{
  "d_model": 512,
  "n_head": 8,
  "activation": "squared_relu",
  "norm_eps": 1e-05,
  "rope_fraction": 0.75,
  "parallel_block": false,
  "init_std_down": 0.00193,
  "beta1": 0.9,
  "weight_decay": 0.016,
  "schedule": "wsd",
  "decay_shape": "linear",
  "seq_len": 2048
}
Each number is 128 + 32 x the weight over its row's rms, rounded and kept within 0 to 255. Layers, rows and columns count from 0. Numbers have three digits each. The size before them is the row's rms in percent of the matrix's.

# layer 4 MLP down, 512x2048, rms 0.0354, rows 0-213, columns 320-383
099:172097131098153098163121111217143079100147146145149140116141079179159154125138133082125121137089070106110120217101120071104111165136131074139156109091111125118127128139156105164158139122148074
097:091099132106129144153129164103134142141108122137141129125130058148156019127148137157051130118081255115178123097205170158145136122109123122175116072103131135129133137073059117141142126122104168
103:123066135142125168098145171063112139117148126124133087132125136116087143112158130189094132103115148148081128142178135146094135149165130116061119148166141130120125063120080106074139059120079143
099:151134120104156106197133108195190129108114163141110166137111117135131127125093094162129133128096159126137123142142155147174073089153155059202125140094122118121077188165075166148091125172126153
097:112200135088156171083122113125128007146099113079095101090116032118145104131100119118128130113117230114154158237191133035106115105097159064053132062134128118131197107103138092193123153132127208
094:092084121139097144069134121147125196173156166118134180157137087167135186124093127099120126155131178090129127114144103114163154175154070165146163095149112118128162130119133192153031139126123082
100:171109128144161082186133100077125098135181129172145095113104178128092110112130119138144133140130115103077127139076125134155121152114049068144184126138128136132129126192149154142119132125148153
098:136116130059144133085126147082115126152082153095154103092106108136202146128155149147104114160115158153153131142154124105103158101141077086021080135136118113109111105131142098130049109122087184
103:111097129158094076138132119049088157203162165147101081114124078167182197117134140126109139123124156128167144121167059114095116123098156106226135137138128126148140128102088148121181134158094066
103:117150129071138180072134088148019137159131155060121133138122058133116140129157140074132132184149145137121124200096182082107159170177132073095240147139132121140096081163127113065105091155127160
100:120077135188121169112138042121176165175031130164128056147102145201175131125131114171151122158116138051107132140141147098090132130117122197128164095162113137123153161119154165134151083136104185
100:133229129166134146114139245103043042092085088083190182137127162127155117131104082092129117147106135182138128091100137117129079134058121135097128173099113141128124127158099112093191091133099131
101:098108124150132096044135068057071076125123110094166146125150136128137141128111167089167121126160142156106144118115154118057112113125103118139141123117150114119181135065164198124073116144079105
100:085141123113152118132131161144144096126156141113120091144136178157126090119176120118140127142105155113142125179144139193159176128116121134073100154098117143142122094133110144121054147156097070
101:069116131139125063102123148194121095135091160137143146118132100109188151133118107207131132134147196107160124149091108124113164128151136189092096151097117125136074174099152139149220123138105167
096:140190130170122113110126255134062142147103165094151186112118095118157159133158181161110121146092163162101130187116149117094124135167118162081108107140118115107113163156134104137227157146160153
101:109135128053119161108135122120118114097077102127182124146130098159166218123064137133127134089125124091152129148053064212111131152135089174111155101134125140136178127104174113122071086149147110
098:159150131131197151099131238042130072150164147125079118133157162211142105131092140138156127087107129084155142185092165113164090131136112062149166127122159120132059109084153151073143143129108097
097:092178135139112089119136146195106146099107072093128117161122153080081151126123111088108124152134129093130144098077127094164157084144130119138033131136127116147147135102161114140087171118107131
099:107140134166096110089130132132085144122131124106138169152149085179138158129103095107115124134123138142213142126155137134132166079171179047158122142123123128118139149141134133138108099131198093
100:147089131188115172082136143101117200168104102124064179120118073118184177134150157144095128116090122144153130156133096139145131093122188173127145145197115134115148158121125054091126208120103155
100:155076124135120144109124121167085149147070171235111059133114097075179222120134135142116126123119086101086128066109151112087196140116200102104111043140117132131148124125118117143181140147127149
101:095098124181179116156125128099112189116167140198122110146164154154106149133168117074068118155130147139183130195145076186179067135130113184170085154157121128147084164115119148109118104119100106
097:141129126092140074160145122181149071173083131115128154156130127158190166122065158142130126085088104098114129100121106168142146134106069071166141167106116124106076122148096077128155172130143165
100:129122128178137111098127091097117107167100102125118157119130156130058170125091105087069108167138163141163141111118121141149106124119120124151134101141129118108102134066122126149114132127141133
104:101099118079143153098130184123175096080126131156155116100135174196092108126210106213119138169113141124179103176066163121104105164188198136127128174143127132164125138164167027102111129118107140
098:160089129146190152154126109128171096103135145117083079187119187147126134129105124115147128138111166124076141173123149038104156131101117081196185144170125116138103071106158128078089092123155173
100:113122124234051104155129096161138130081114127129094136108132123070140105136123115151206128151126142113185122098099097172110132139165126134140195135132135122112082163106073104123132146137136104
097:134110128147149150141140155142073092107123144106151079073119142139143128133087147136116141136114220113096122150165089127084133071123123134138182205136130125126145160190111117148193113121137107
101:103172129117162113114120112104218130077148141123130079142130132198139040123102166179128137083113157108059114120112121079148096100103173139076119119090113130139119168154130168099087066115106158
096:174151128127138121125135138098123114131140122105137170187128177155116129122139130164133128094105115137138100109230121177121166135081173173137187169114108131124109109187140145160154084149158126
098:094135125161149201136136092210099165043114147111151073111144159081151163115102114086166128112139050106159129147147106148165057103137109159060083132121133134135161080106160164103185172133140081
096:057255122139157074129139102126170158133125130134101250123131097149104097125132074133132131139105048141170120125102151178134183149185150134101140100117126117125176153128137161062100151139098157
104:032178126138151081098117158142109130148144099129100126133143128120171193133128127091179118136117132140092123163108075140116161163103137155050109220069127134119164160096107139099174093116097078
099:140129128157114143254128079140139157080164136175069128114100165101098139124156098177111123135103104086151149122120117125060121104095151095106172086111129139116039128129080103144182116101173130
105:178133132145118163134142125038146162096084120158112061103155082083122162120077102141152127099130129108094132132146144077097092124055102164081088119074130114115120140108123153138121134123180120
094:103146132168099060086128119146125165113120135148138155132138077082081133124133172179112127148117120128117121107185113102162167104135141116147144154175139127130162126077123107160159147117143136
106:164137127145108174114121052140079111166128146034153200166140205198100108125139099060104120128124029090176107147125146101133091084141114108070217129132130136103119091111148095131159087130146161
107:147151124148167178099131183087224202102151127121105113166120138160150053131095162142154139118141016155118144143081136136105117172132089139158097120125125143105105136103114143173046098157165115
096:119155129119150115082128154162106145115164129178139132097120094131211169126165102125100122119139111137165127176135075065098085083082046092134098122125127124120112150161155127122141133124123072
101:141109128125146121196131041166126087139139123136154145131141174143152176136109110104147137110158149186163125159156184075113117098101131144114105081123128127101099099135140156105126033116176088
097:138137126105074106127129143160157116136247137091120080132122144167193080133117095157174149106162198098134116146050102156168101112118084191165127133125132126107143112083111106095101141126129110
099:130134139095123219158141144188060111185035073155126094160129165149143131114089140113146137125145080147165126164146148224121166100149073092174158103113129131134042097113139102094097127138109162
097:139111124065159080150115102140150123157071093110120139126128199068135192127178145079064116108142127126096128115147100116141170145088064105155090155156123138128152131179169142121183110088140093
102:089133128192144182010123209130140161162192116131136080095119144059151109116143103075131118132100127134108151168116118111088130125170197135181092182051154127123115115093165092103121103109139129
096:161122123119103092173120090143082156125155127161094130147150162147116113129135128130115124104161103149112120080153142111184179180121135143120154094093122132121099167106113103116071153117141100
104:126072121102154097151135179145056111112070114156189154126118189161165128133138074134216109085119119106162127152119128096049130102098141136158162163148109133137162175158111104130170133142230099
103:120098120121134103160125146092093140126133137137106172126111073165169161133105209153087130082138148121100138156190125115204146135118111122117089151183138120105070137113163158090108156156135181
099:191054129137136128138132083092084185109125120128154176095119132129092102118138106125195115143111073169114111113111136126115109096132073143129144086173102120129139135096150113120096129139094137
104:127137129172133096084133156082065132193084111151116190149135129119184085127159100198101133087098073133148139101093138106067126127181145076170098137127145125131037086074111078125102123143173029
098:155101116160131133250135123173109076172121156157133120127132201102120081129147080000112133126132136132106141085139131175106193111161113106058175104109117114122099118097072124149174101132093157
098:111066130161166147170113115153131184126117130112152125164142174113125058127083109083157134153133142113143140154128161173122168149103216088130114195094144105136051114124125110105151150111113133
101:111147138159099166130136144118112144117131126116112163128130064170066117130138162137176118124137156098121128210239098116122159117140167109102142174057117132144164134113112143139188121088151138
101:145058134126090173096121146073153133094081134099121122105141123087135121124169148179205117156104090077134132142091110098115098113124111118136163186110122123124064072146157080151131055124113077
100:081183131105180119091121180119183121084221132116112148124125137057090145125139171102156138146105131109168138085102163079151105115120126084175107153163143123141093141125133092109108164120212185
103:103163134159159138066130107109107128112152150095131153123140169117166189127063099180111127118120033137135147092168113145147146156111121155100154092113149121118062105061043119115180158117116131
102:162110124205135119124124224079155196157155138155133125137155184092099084129144138191172127127147108141108133129104128131139184098122183139126105124114124136124097111137067173137061130123151176
099:155095127131120139096134098093126152186133105140159135136117163076123088115132138130164132085120144119185112121114143123130101166125163139164146118139137118126099167185075126107111111108125167
097:124201130093140119091119124104163114151159096131083101131130137203152165133164139132172137100153067100156136108173122088154127108133097144115161201103105111126121117182085137074071132124096070
098:153115136225081117033120163171146138132093104128122075179119170072083102131143105139066130112121192158060135074155148105112088166116135112057121116148121143134159201107150155135109193109101114
096:130117132062110118112123125204057129147146144093127128092106127092202154126129133118157127087152083116086111099167134121122127101149135151095125159095112127126129093115158153180147104131132115
100:133125125084129123067129131098071120149092114138159067115122160079105222128128159163105128118151121129158160111130121125129154172155207112133122131138125121113164175114160112052124175139178082
096:091120126117181151130129107171152125157131124134168158108097107179180100116168157163154128126118153182211112103126187134100109102111185123132143254093129142122096164112077150123095124109129096
099:213110123097162174179120144114185163141111149159153179156137078101124108136062152038168141101106194096184133087155210157169108150080116043035095140164127127134108092136133178128146164156160183
096:096160126116161156157118134166174131154117113094127137143147154106177094125124112112175121179081148131088120162192106119169062195112091154175084187129127124135111213165124147113140089146134174
102:153115120074138126114133128092091150082141137189149173078133104146141122143139081093139132136131092132171113171127116159083130099128103123213146200115111127134129156120195070125163095143133125
103:156128127147093128069126086111191097113170149126175120095123100085131106137103177120154138150131115120138131122074137151090122152109133131142154104118116123115166142185090103132097100131056166
096:121084128132132147033133188151180106078120131101145072130136143178132119132057096217123122111102159175112127085117144032009157105173216176117076098076118128125126123062109118101172135145167155
098:131155130153108177066142102090128123157183106136125092082127051133083028124126127152118128099151105117156121123153150032130077112138163103149065069122135130139090089103038152110050176127130150
103:096152133143122147137144123132117172096136091123140137145114140156215155117075110094150134128106132115130125134074155155152125130133056124129085233078117127136123125080071160142119209113091084
097:166038134071099161114127138075126156228134126147136187094153096126068104122144124096112119133121123113157149144082110140105149152138121112067177093123138106120064091091144119128100163117106112
102:126160123142131171144129187170068121122114102129127081115117181047203079127204138134127109161154119104158135200071100142097114044145094177181135086138100151136145181119137179093105109157148165
096:193169133135160156144133141062094100161149110132093124143126065122168165131093120163110128131128164074105122173131115160100116153243164159094115141139136140101142127123131164152111133115164188
102:103180123110073156102135121087098102167099140125119134146112021127088129118149161137165113104124074145161121091082152114120124115104121034148167063128117127137115137165121212187074135121121155
098:064143130108085126097117150101138131151036114108102161133148182143139123123098093192097125160151070121069127083088063100098159197157162137084098181081135125122123154156110137067124105116127121
098:090154118148102120166131174239096132106162121115145121132125142159115143129108098115151135099140141140073130106127122101158071141110110185173145151129126127140139149070138162078106118134134081
097:193172136206141112132129079164134184081172099158188103150116080123155125132182116163133141109116089088177132131214113165112198168135215122150182180151111144128107124111151119133209140145105126
098:107123126081175139125127156116128135137108145108048073100115089096107105133144145087110121137130070185117136120125112156136124159105141089094068095152138127128125124145113138111085158126167132
098:163031140121140131160116120135120118128110128092127187134139231037111139136058122128098135154109200104120138114173172128069190111060189049132190175129128133142087106171119155131127167139095102
101:093096132170139120148121128177059173163126121120148215132114147160090133142137143117175117089147127103176145101113122109045146084165065122134141105108137111156116140147056102116153125153126149
103:129145128151144072109129072063123146133108158170164061121147177150125121137171125096080132142117125151181126078164092119061144126135117151132108147124126130116081196177126096156107095120164129
099:160116128202084136137129101171182112179147121121138098147121130176149033121151087120141145090118122114040133117140127134102159120119153230121060113075093123142000150138100109143190110141174125
098:114086125147109155085125085167181127143128130037113147075108167054173145128156074132132142122147172134102126165105136180137121080123129239049097160092134136125129111173177141155136128139140160
097:118168126147135154066115127129163045143099047144144224118128120122111156123178099152075122127123207097175136074100113087137097111121047173150182134187138130116140148167172099061161072099169094
096:195072127140195142120144044182143166130079169177100150179125169117111134127202096109076129130131141170144123045101099154115129101178128230094101113134119132130113128159073120116082150120107134
102:126085125121075110169119198098186144132176158080131141146113136122120203109129119136158118108121169192091125176089151131101182106125150117159149132135133115143138091127073142139104156130105094
098:163071133133147104175124096192073123163080072104118118122120125177164163122111087113120127126107174174129122175130103165169147156168158094134158076111114116133078110113128077088191085143138094
098:120157122144111070077122206137106076134121141204124108110129107151187094129163152124132131114153139121186133081150105085127148161158155093089098103071128117156113099152184149108147103105169119
108:131169136103106138115140090070125141061140111072163065139115169096143140123127184124163114164114083153091143120132133098155130133168124143110246118102132136111068151093110154135104087158146165
101:152104133126114177096127209119106051091104151098196080101132085124122072130091122164187122105118109139088138190166173139126100103135178088105162104102136132138094102070136097131137150120150068
094:102138121162127141135122145202093095127127121151155135132108186124117108129156130127161144144146079160178137090174120099150115149108146087116201118216145128129156087069142165097174156174087076
106:101155129154121164174135123177108140126151099144154166139140151142114135120133155165115132153109157123068120142136069135163113098131093151128111120093135119116161097141115122192072071122150112
103:150150129135172083114105081109136136196129092146153127146131109139104112128055113093116120126099155100148113146091121156098122157100139087115166136114118121148089142117165154075090173094129128
102:094097130114195115081123096155110118124124140100082143103127095061136178124144144058126132136144185148196126116086118121066128098128159082163108113100146137141109155094148182126142091169176196
101:133135128152169141155117152143161119194142141044127163129132078171176104127195091143103120152126136125093163126126102183180152116126144185162123075132123125129127134138121142137072129134162122
099:138144137109126143125135198054162140195174135195151124082145139061090119124104095082213137157162154123128119126148164066157114137192131084137149114100135120135117095174115111090079090115058167
106:133138119062167024141127106188129118125102078160049093151115173115095039135134153158149111116123125094106125101205063111172165132150170183150114142130143139113118169148129124092136100136109110
099:112094125145156133023121168124147105121049105152085120065124181083137145138165122164059132119145130103156149108130157133068144120150145157162088092076140117137157132139144104214150195158120113
099:097139125166107121107125095172001141196176064091128084138137155121155125126148145144170138148107162144158120140087105195189107151172069115105113143146126116136180119132203140171133130118132114
094:181147129139110155147134162153116081152163124141184153104133191137138141120094130102139113100126180172093123191109103115205164130137167125132111125120131126140081119161145107195056132133138056
100:059124122133117172112133144074190134103115145151080054131129068157207126118115157119095138106134117129174129142147165130153163108149108150110073136190122127118137123138136150121113102148153121
097:124124122131126159112139064130162084121132088148073144112137076177106147140066091208068131181128121176158135127180144126158091111155164120097172191120148117104143143098131109151130144110116172
104:076156120067163121126133160125145101135019106115184077134135113250082107118144111157133123140120164138157127211144089162156098120125172109118169097111128128132170092218143154139174101127170168
100:112082127166130128140115114161131137130131163120135103101160115193087097121099140116082136109145126127101118075133133143090160141108188069107155127144139122137166155079109120073120127113156203
098:095183125203093084175139116194145098135118109140139121135108175104096109127087107104119125159129081133121122096085175118080208109130100155139134153125128123125166102127103120151115155142113143
099:117038133172125075133132114159154143126119141141155177151138054252105121130117124136094140110169186115165140160101101129105180075091090114084099078145153127127081103159121147162166048117114095
094:164128127143159157071116185142138064058065146154032148137121064136065181124109146036098129146139107146176115112063156143102048126180077153116142108143114135127158169138137122141087080124135154
102:114114136108119095167132128149143158094141080070116130108140097135107100123123160127102124130142104096121156172114132191108125104184094162106080123124116124117171151105168132170170122121143151
099:148153123064150158127110087116108202119126134135111118192128105050141169142148103082156127110134150130210137175138056082147163126120122175153142142123160115124132188141143126139131119123167098
099:173032134149125085052123228120092119133204134156140173121117159162089149133170112188095126140136115142124143119126149132142125146055104061105179078133134130124087108102125081144085161129064146
101:180106124210111062159131199157107139098142097126131092187163121156066230119142176172173117172102134121118129154105143083126132132174142159123092107124143125123074156146170131189113174116114154
097:158139122106156166119133161096123153162180084104126148144136078179136105138162085103166116141174200101023119152127113099162180124158133146104128198091122118138125202057134095140062178114178113
109:104190133110082159069132124036074182151196142076119118130148111127191142131125073077180128153099123158136116163111160081143142104109080089173150155121130135147149119085131147152115156177129121
096:120216120119139116093134122195147133189132115166105087157134117092110167123087117081166125134125200167087147117133125087113193162162091139086144053123126143114116104151148107110066146147078142
101:162135123103159181192128103196088082131120146180183219092119142149084232130126145133118131131120125194105130142209134137137153132117084086121117091109134136117126103139120074094058148120158061
099:135177128120092064142131127100134116161053096068092181125128138120115134135114086109130122129120136121132136179086112090148165104123124135169113151131115136130193114120126159134165133131131133
101:087138133156120145117123187117051079127125107068135222158142199136147197131073099146150122147145205079168126148171052111091127147107137123104138093126117127126120097108113137125124042131059086
103:097132130145117066104128093208106126116123105162113192120097173112156153125145109184093116146160104080019140091159129116132165136165138135150107072107155137118129154138161110070149085125122113
102:118151126111098084187128154117112223138154108122110142142129232065132162129156096152078129124142131176104125133162130106161068056110085092113116119107133129112129178139155117155080177153125089
100:114161136140101072087128183149139125151200125079127101136126187144144130132110126079177122114145132154125126081141168109071044170163126167137122107121116133106088138103164116181071092117154093
098:139113125127124075213122087138163139085138172101121127121126075128157114129101134119137117119105179052166122132134080148128127109128116104128148143055127130115107140157112182091243118098113166
098:073110131143137119193124087160121178152171112143143127131145180151087110123114152109153118136108095146119132141122135198176096139129153079088137130150143118129122087090139183135082097119124066
104:104143124112145136205128192101147171119072122128138099136137131151116084133078110109064133123124087141167119118138120163098127113130157120117054197113127132133114145075100192139140134115151130
101:144115130140145124196139142188101066161053106156123083092117183122157064142155137132177135126097089150126115083164123055154112079160115197129105084167129101168219144125222112127116194150133115
095:092175120126135146129131079158134095106151076100129130094150104148109127128142162129126131142129165115144135115055097180137160104157118207137119148085132115140140183116066135104143082086070195
102:152157126156125159104128105106122071176141116169154114096111141102110150123086136116144134119135156112092106122091114147135141155127141152157081116181116129127170147214136117206108098115152138
098:133197137153132084080126069159128058128103121125150150124156132137073119138170132117165128092147156194127129133183105116053115138107140125153144142062139130135059098157123173140150080116145112
102:145188134086126142125134219106035108089145108102116084097120140171089191147135095092092135125116155169130130120080096133145130089151054120168104058143122131139171189093171182106154054135131157
099:121183126120161148121133149192115142165165103105131136153113154167120168117122167124109136119102070089110139255132152129082116146127107104097116101119122122131237122116171101145109129176147088
100:139063126126094096178135206140206133145130097137138105111108182215100060121115142148078122082160218137150123171115115165066142088127188145079165169049112114130083105130083127141148125099136107
102:135161123148157065087120097110126061142172140085129139105114130098086104124183106050099128159107124107032128136121065142164170125112069112136081140125102100120108156133183134177150205152071088
098:223099129154161176154133058060129082086082118080132092118109091058135174133160119165097130127137061132186120122165175026143130141094192107113068159124135122117139093144147083102176102116139109
099:195058131173120092173122128141073175125167128196104141160120144111135170147142173153075132123143144120135143080114154106173145186123138137190079152135136139139052155140119106140046134125106095
100:097148129102166147094122158062111090135148125101114096197145072150101069130094159125088124104085154078165130090161057129138172122175164117214187118077136123116094167133185121175087166109103116
105:107141123129164097161115154118136105115160163135123169083125127053104094132162108156132140111141120132096142169131139097142150136123133095197112144108135117131184145135100119163155089154122022
095:122149133079122126166130113096180076153137124132087117086112072103111098126109145122187140136116103120130131148110142138088101107125109080128080097082134121121134090098044103116125100105104157
096:186205130092119145178129107059129149142157166117173137085135118106129093123113183128109128113127162165107124101118188064141123176132170091082140221153136138130096168109104123056133226096169094
099:165125134119112115161117087106123105148040121193077165111130178079147126124208130162147121184120120127112113134119136166146114075092118145102174178174095117153127117149162121097114143142120105
100:117170128163128134185134143124141109088166111172116167136127146115146149133101105196125132125149177095115128115119098123206090129129118139145087121155133116140123122118128141127160129108201129
097:119098136096148097084125121140095084169160143102135126078135162181136176132128176097032118116134123141061132144182128121084141081054155137163057155144126116105095139177073116091091169121115144
098:167175129095164119180143116106147123167120181161110082113147071145183181127117150098164124134142121069159119103030136060125097208119122131110182141154141121127081073174098153185121133120170120
103:091170131156097120125129227082133231190082162122075178140122076135164089136144116107121133102117100104111137062182157102118112136100178101102095067202134120124174150132123161138106065119162097
097:079109133182066134077123084093117142186122145110086144124129124129106127118104151160095119110133091130131150129121153142109178125095127186131110174155103142127065188142092165036151069152121074
098:095056128131142134169121125086124200133129153131117142173091083101085158133113135071120144138157168123165133085168128160128126148113198198128160031169120130141108118119107099059095107126124123
099:113173124160102151134127207183083066110136126171072138150142116161091186129171157119143121131184141084134116071174104083124108147134132163108137102131149146131129110141064150110098110093114123
100:117109126088115109123119130090140123149103145175174158093118124152120096124059157193133139139134154118152127172115149136021122120104129107177122119102141138120149158159078165157118078151062178
101:157143128153142186130130132119121113148167168150093111095120158135166161133134112109147137118115114128133159057163120084168133169140147094093126087201121133121145173110078142117061137123101120
105:132188129149115151068134108103134141140109117121131161147132133098106154126131120180161122112112126122087121129123100138158080133071196133171166087100114125120135102108094106098117111105138117
097:210149131016093133144129130142138125179057141135137178079127192128164137126098137190059128135138211119139107115094097169103240132117127149113168120191129123107088129112099144126061164107050091
127:129094126056115150143141102127150187084162172158213152145125154141129108130183159151050120122149093133179131120122137105157149154112127122083185107159128152137161135121083144117148115141136132
096:163189122122081165111117119040161192128091151145105138070134103176090138113118138140109132086128150103034136174129099161175079084098145160151131095096148137149147163092149139145128098115115164
100:122128127127112097109139054142144175176133185109073042153122097127170146132168158210090130188135171119131143122141077123155106115139156118128102042073143133123104192149112148132143090132172150
098:127104124131156114116135234159129121098163084171082161136091158132159115132114128167084133169112134137178115110156151117125099031141173172057174052114128139122126118101131105133093161135055147
101:154106134120158177118112156092162119143160186159134078150122156173151103124144144133103122132108199112089142098122134134117109142096143090129064050191131128145046094180175100124118084110153085
094:155068128164149096110133138201114208162114124142133072060133113086175057134125150123108111151117113147107122145113148093098118140182125131095121154106109130133094144202216150097112141133101143
097:079151127123173189107118141156112122176114129090127089130137089177096059135123116153110124159108179186113118096124143152121108157156139094141131133129124115109162127173099089102165083128113141
097:094244124108125095150132171113129187153033144171098151113115035125149199135148185115164128144141077103113144050107126155074063087077112183138122103135128128153148063159156124208199113157155171
104:101083128133126106182114111223150177118137136116124114134135160140117173132099124136118122140143107146099108223148145107176116111087181216092153162140122096124139147114063172052184128129145185
101:149125127132103100142122108044098128117149138082158133140138112191115130123158143079075136107145098183097131127089180144126134057133112174124138135156115117134051104135157141088129136135071119
101:113095129117094134104125114135084183166092114143142104141120115141150173125138128089122127140161102078187111083115138112109171107134066089155145140114128125120074127067106105178064173133098105
098:111146128051117117145125109177150158140108113135172057154135162162126112123134125155149120136157134098166131107118089131177077171141083119106027108174127127131150172119132153138104150144174105
095:122179128184179142120131191063159079194160136185151195136128219141151129135138107128134124144152152126202136144071136150146115174116081071068096106141125127139118087138097107162200177127169161
096:091108137119135042168131121160081089100117138219165137104122162066131032128124136154127125076146118115098127168158151163054066152068175174063174129131120125134161095134124180104109111126107108
102:092124125074084147130118001143128179130154182129141131166141118138159126136170140094087123156142142101118141135193133110155156127128132095082119121179127120113133131041104085149141149152138110
104:176100125140120142106125140038132127108167134124117108062141124121156063132190095164143136152131193101137131107108115182113122140166069180123077153130118127151170145204211114143101103129172154
100:134121124111054142134128200110086112070072097194156111110134145078105127132167101143152116149132139097065128180124105181114100143162166134160135120105104138113152120099141114131114136142151175
103:150157132081186144102141180107101112079103097127141178037132154154114096121168124118140127197144000171103125138111104094126155127093020094134161107203136147120169119161159124210120157103137149
099:060090124148119126125125061168000112189106161143164166135105110163157199117153127109101119173146102153120125083141107080119126131131071119109114181088137139119157152158101113118162140138135136
105:131132131077098136148124129168142183100060108132092130132128118173154235140112111155088128131120140112109132125127130138149122119142154131085147151172134125145104126150170146040139155111148146
092:137147129151121118126115148098102158170075147089149085152147134162162096119075132105206108198114138151062133142166126113105166136174132118176119101100131129118129118122104085133135115136117174
096:074115127133132121158130066132141114165084120162096249132131136091121149127099137179126120138131156141080135111109149132106115212071146083105086179173141134124091122103115153126057094143107085
101:122126134178147172161130135123140135126097120069186102120130072209106171131216133097086129122095117096164129146176111113172094114170139135128059208172120124134135167175184117183187125131177123
100:138085126149126111150129169119121232156135134097099170125126109137093072125085145106094126195150118068162117115116130190130125133085145119072123143168134131151151130109114117133133151111096164
096:124119127137161114174129103238137111175175110093126164167153146120083115112120134128119122084146185138147125112144151102172067089124152109110115109139135108111164213155118096126179138166147071
098:109115129132119104083131169175131095127169121093123131149109126085121130130155091105106126116092106166102115178150117164098113063167042119188123190204142134116190106119081089139079029120152112
100:166126124127130149167137067163179059107136111107127156101142145168129149124157065204106129163130171108131130188044128039130069058158097064097125168050120157137147066111130166169189105138140067
098:141117124111108180144128055120129011155140137118093115122160051124132109115143110176232121137131162139060122147113105108131159120191170162069028094077123118125133168158065087139143102120120171
097:131109126133146146091137134076145122124125138119135117146139159110132171134131105111098136172123242165135133111092122111110121160160114146070112106085111122127170094121112157139228154152094186
098:112118121153132136173141126085154140065137141120170161139115151162120081140119134151121139139152092139129135136151151143081171121110159148101147080168116138126118083163129118193122089164086188
100:092192127062139092151113156128155082120197101102116156140136103183135082124110160190158137117111139121088115158071178188172163147111127151139053128155136121122161101123141172147068101123121099
097:157104129130151079100128106115099126140155142113103188122150122107246149126181118171161112107134067067075131117115126148151164124133121164103137186087111123120167164090156112079122140131107096
105:093157130116186095168121159240194127172115107079119158150113116044163164120050095123109128167142110120134112086094167183107136171100154108106126105138113131120061145159135132148115058106109174
099:103118132135165078108119151127078090103064117148123130103155141124113171137147097202113118083156156154075134153154150086093152113183156124175139090161122118131142142145142099094152100136081137
097:059069127149078142132109135095166083136177123125111102130158080242111180119097138123099139148114111123122139121144092074116169145072084151103164157170119136133152182125038092096084112151176147
098:167146124158171135124116067083179125153079118173129095115131095131157091144091114129122110133114132132122121200153152133149111186149113105175169171078131124127142155139175099168131119131107157
099:110222128172157167137137185096067175121142110101116150167149170106098119129094172100063133131133193146127127103165164196128090140143099142104205102124150137130162102094127118122175139145105095
097:058068128180138144186121072150228111170165093197154163131129116127058086127041125118086122085118080161129105048103104121109151135109223155125130111054121136135132109143128130144155097126163169
099:156115115108107159217133148126152189157130077104100095113152082161144112127089076146139132089135173122137139067101104102175148119162136086095116216111119130120118131070168108102121138097050127
098:096097130123150133164139125189147124159156113136155124176126044168133144123134117143113121120110057125139120144145141200116154114087207099136148133106127124118160114148111108099187157131167112
100:089146128140101138123135084110104058159082161188107090136120118097106130126160185145106145108141171130074119186155164113128156124093180179163154179180149122148102124145151135162129136130203104
099:160130126143082112134118101157082165124058144167113111107132123058136138140155108098107129161141089146186134130109083108153210077161140121131095116102106119133183090097153104167102087101124069
101:094194125138085132119135146073139150134192071159108175143142154162124120117126126156212124114111176050155111186125139123173077066073089123125132120141132116127168079166062091117058100164113117
101:144125132098097060085135105132099163141122159084117130169159115105050085131148119097107128184142071179189107134096178107095088100088122140130140109104120125103132170095120172110082095117055072
102:159098132063159134189142103088131085113131093195177083177136104169162061128117063140120122138137101145136130160107127102074133145143174047088130145148143151143047132118145143108096128142154117
102:133123136101152100217129057173163100132081138147137110148114173208145123131144120109179118142079150135110131122153174110118098115104113046169133135133123117107140185096075062151174069140045066
105:116101122127153088202127125096122089129207125142157100105140092095117076125122139094105108169116111125121130115140101123120169158171079117185139130086123132123136103164150096139071152143139117
097:155191133087144105096132165143130122113150146103120092120113110115079189138085158095116128133128079135095142130168146192145134159154059148174092107189139126121131139105128152119186087132136045
101:136192126124069142155114137174159068137154109183131099108106173165168161120117120154124124072129121106095120167144152090120092121072141093167125128152135118147121066180081142104122138154168117
098:111119123129147162110117072147113126115128089164139084087120122164172112129186088174095116170119087167131118109180158132194136134139107143051121148085128119142137109164147137084158093119129167
097:133124139052103120155123078070131116171141122120092077079099076089150100130183113161111125065127134068120154129102144165122077119142152062195176137123120138144100142141190196083076146116127165
099:132093131127146181106135108141144042094145155098139124153105083111136089137085125122159128194088129124153132196152161058172254131129120152080142191070123122135039122126173117128100102125148124
099:088113128111110150137123109121099128132133118100118170130131078125117000117189120127118129127129110182183125114149119147108096137064088158134102113138137126143142106176118161072116121155149148
097:123137130108117149201120028068124071103130174123139091110126090048129153133066109162164121112173125139126129143098075153104204081191192142142143097088128118119048132095145129096150104129139111
100:128048135172155126242133117123105138098140117172095085096119154103142075133104171118118125155129177151166140186100100200142106132135086135113063112152137109129159120139155065079119171110136188
097:143071128064229121152120182128083183172144124153113085122127167121118113123125154189056133146151181135104102182116135132145151104081037158157102106121118127120043088083124123092134129139136159
095:164145121041111140185131205208120114216125125051160151119131129176152120129119131136114119086122163115152124163117168148209155096077070088083195068134126120147132118180148145154117113127118162
100:112131135041144116102142210039087107122103168083142205117128122120173111135166117134122127138115122085183124110168118154158132133130116202116098135135135125140057099128176115132087119119126115
099:128072128116121099210131165117136075141171098156154106168127204176173158130139135096146129173151185087145125097119166172127116158098148180155099139097135131131169077162141135135053091128114113
101:144132125164129075125128125130137139141115090154105183101168146107091176140157118174168120138159137126056139145098145138162109124082130130116047185122120134114040102131125090135133145140110108
100:096052130223105126083120184042142131103191145093143098144132119135117103126092144143163123124127111121107123135145166042142208163156111134114070121153115123109255127121113138150114228145154070
103:046106123185073116127144091210110128137122111203092149138120122074139202144122115104151134142157215091164131113110116167139106128124037118150103137147140114143165167162151106119135157127194096
098:129131129162179116117129082170144143157170121124157156181099181175127125126057087092119121145083130151105123049159136115124111173074114121134153100129122128108118118170092108088085110141137109
100:123096122056147178104113103117073102131118098126157140067134117156137140138126167131112133145123063178114130132165113096117132162174113109088170121145128143128155078066124138053143092126152149
098:101108129068140173197131074162116201084178154071185162135128063128175067138079159106107115145123158126142129185113121098145183181116134106064117161092125133123124143124114110153137190170126114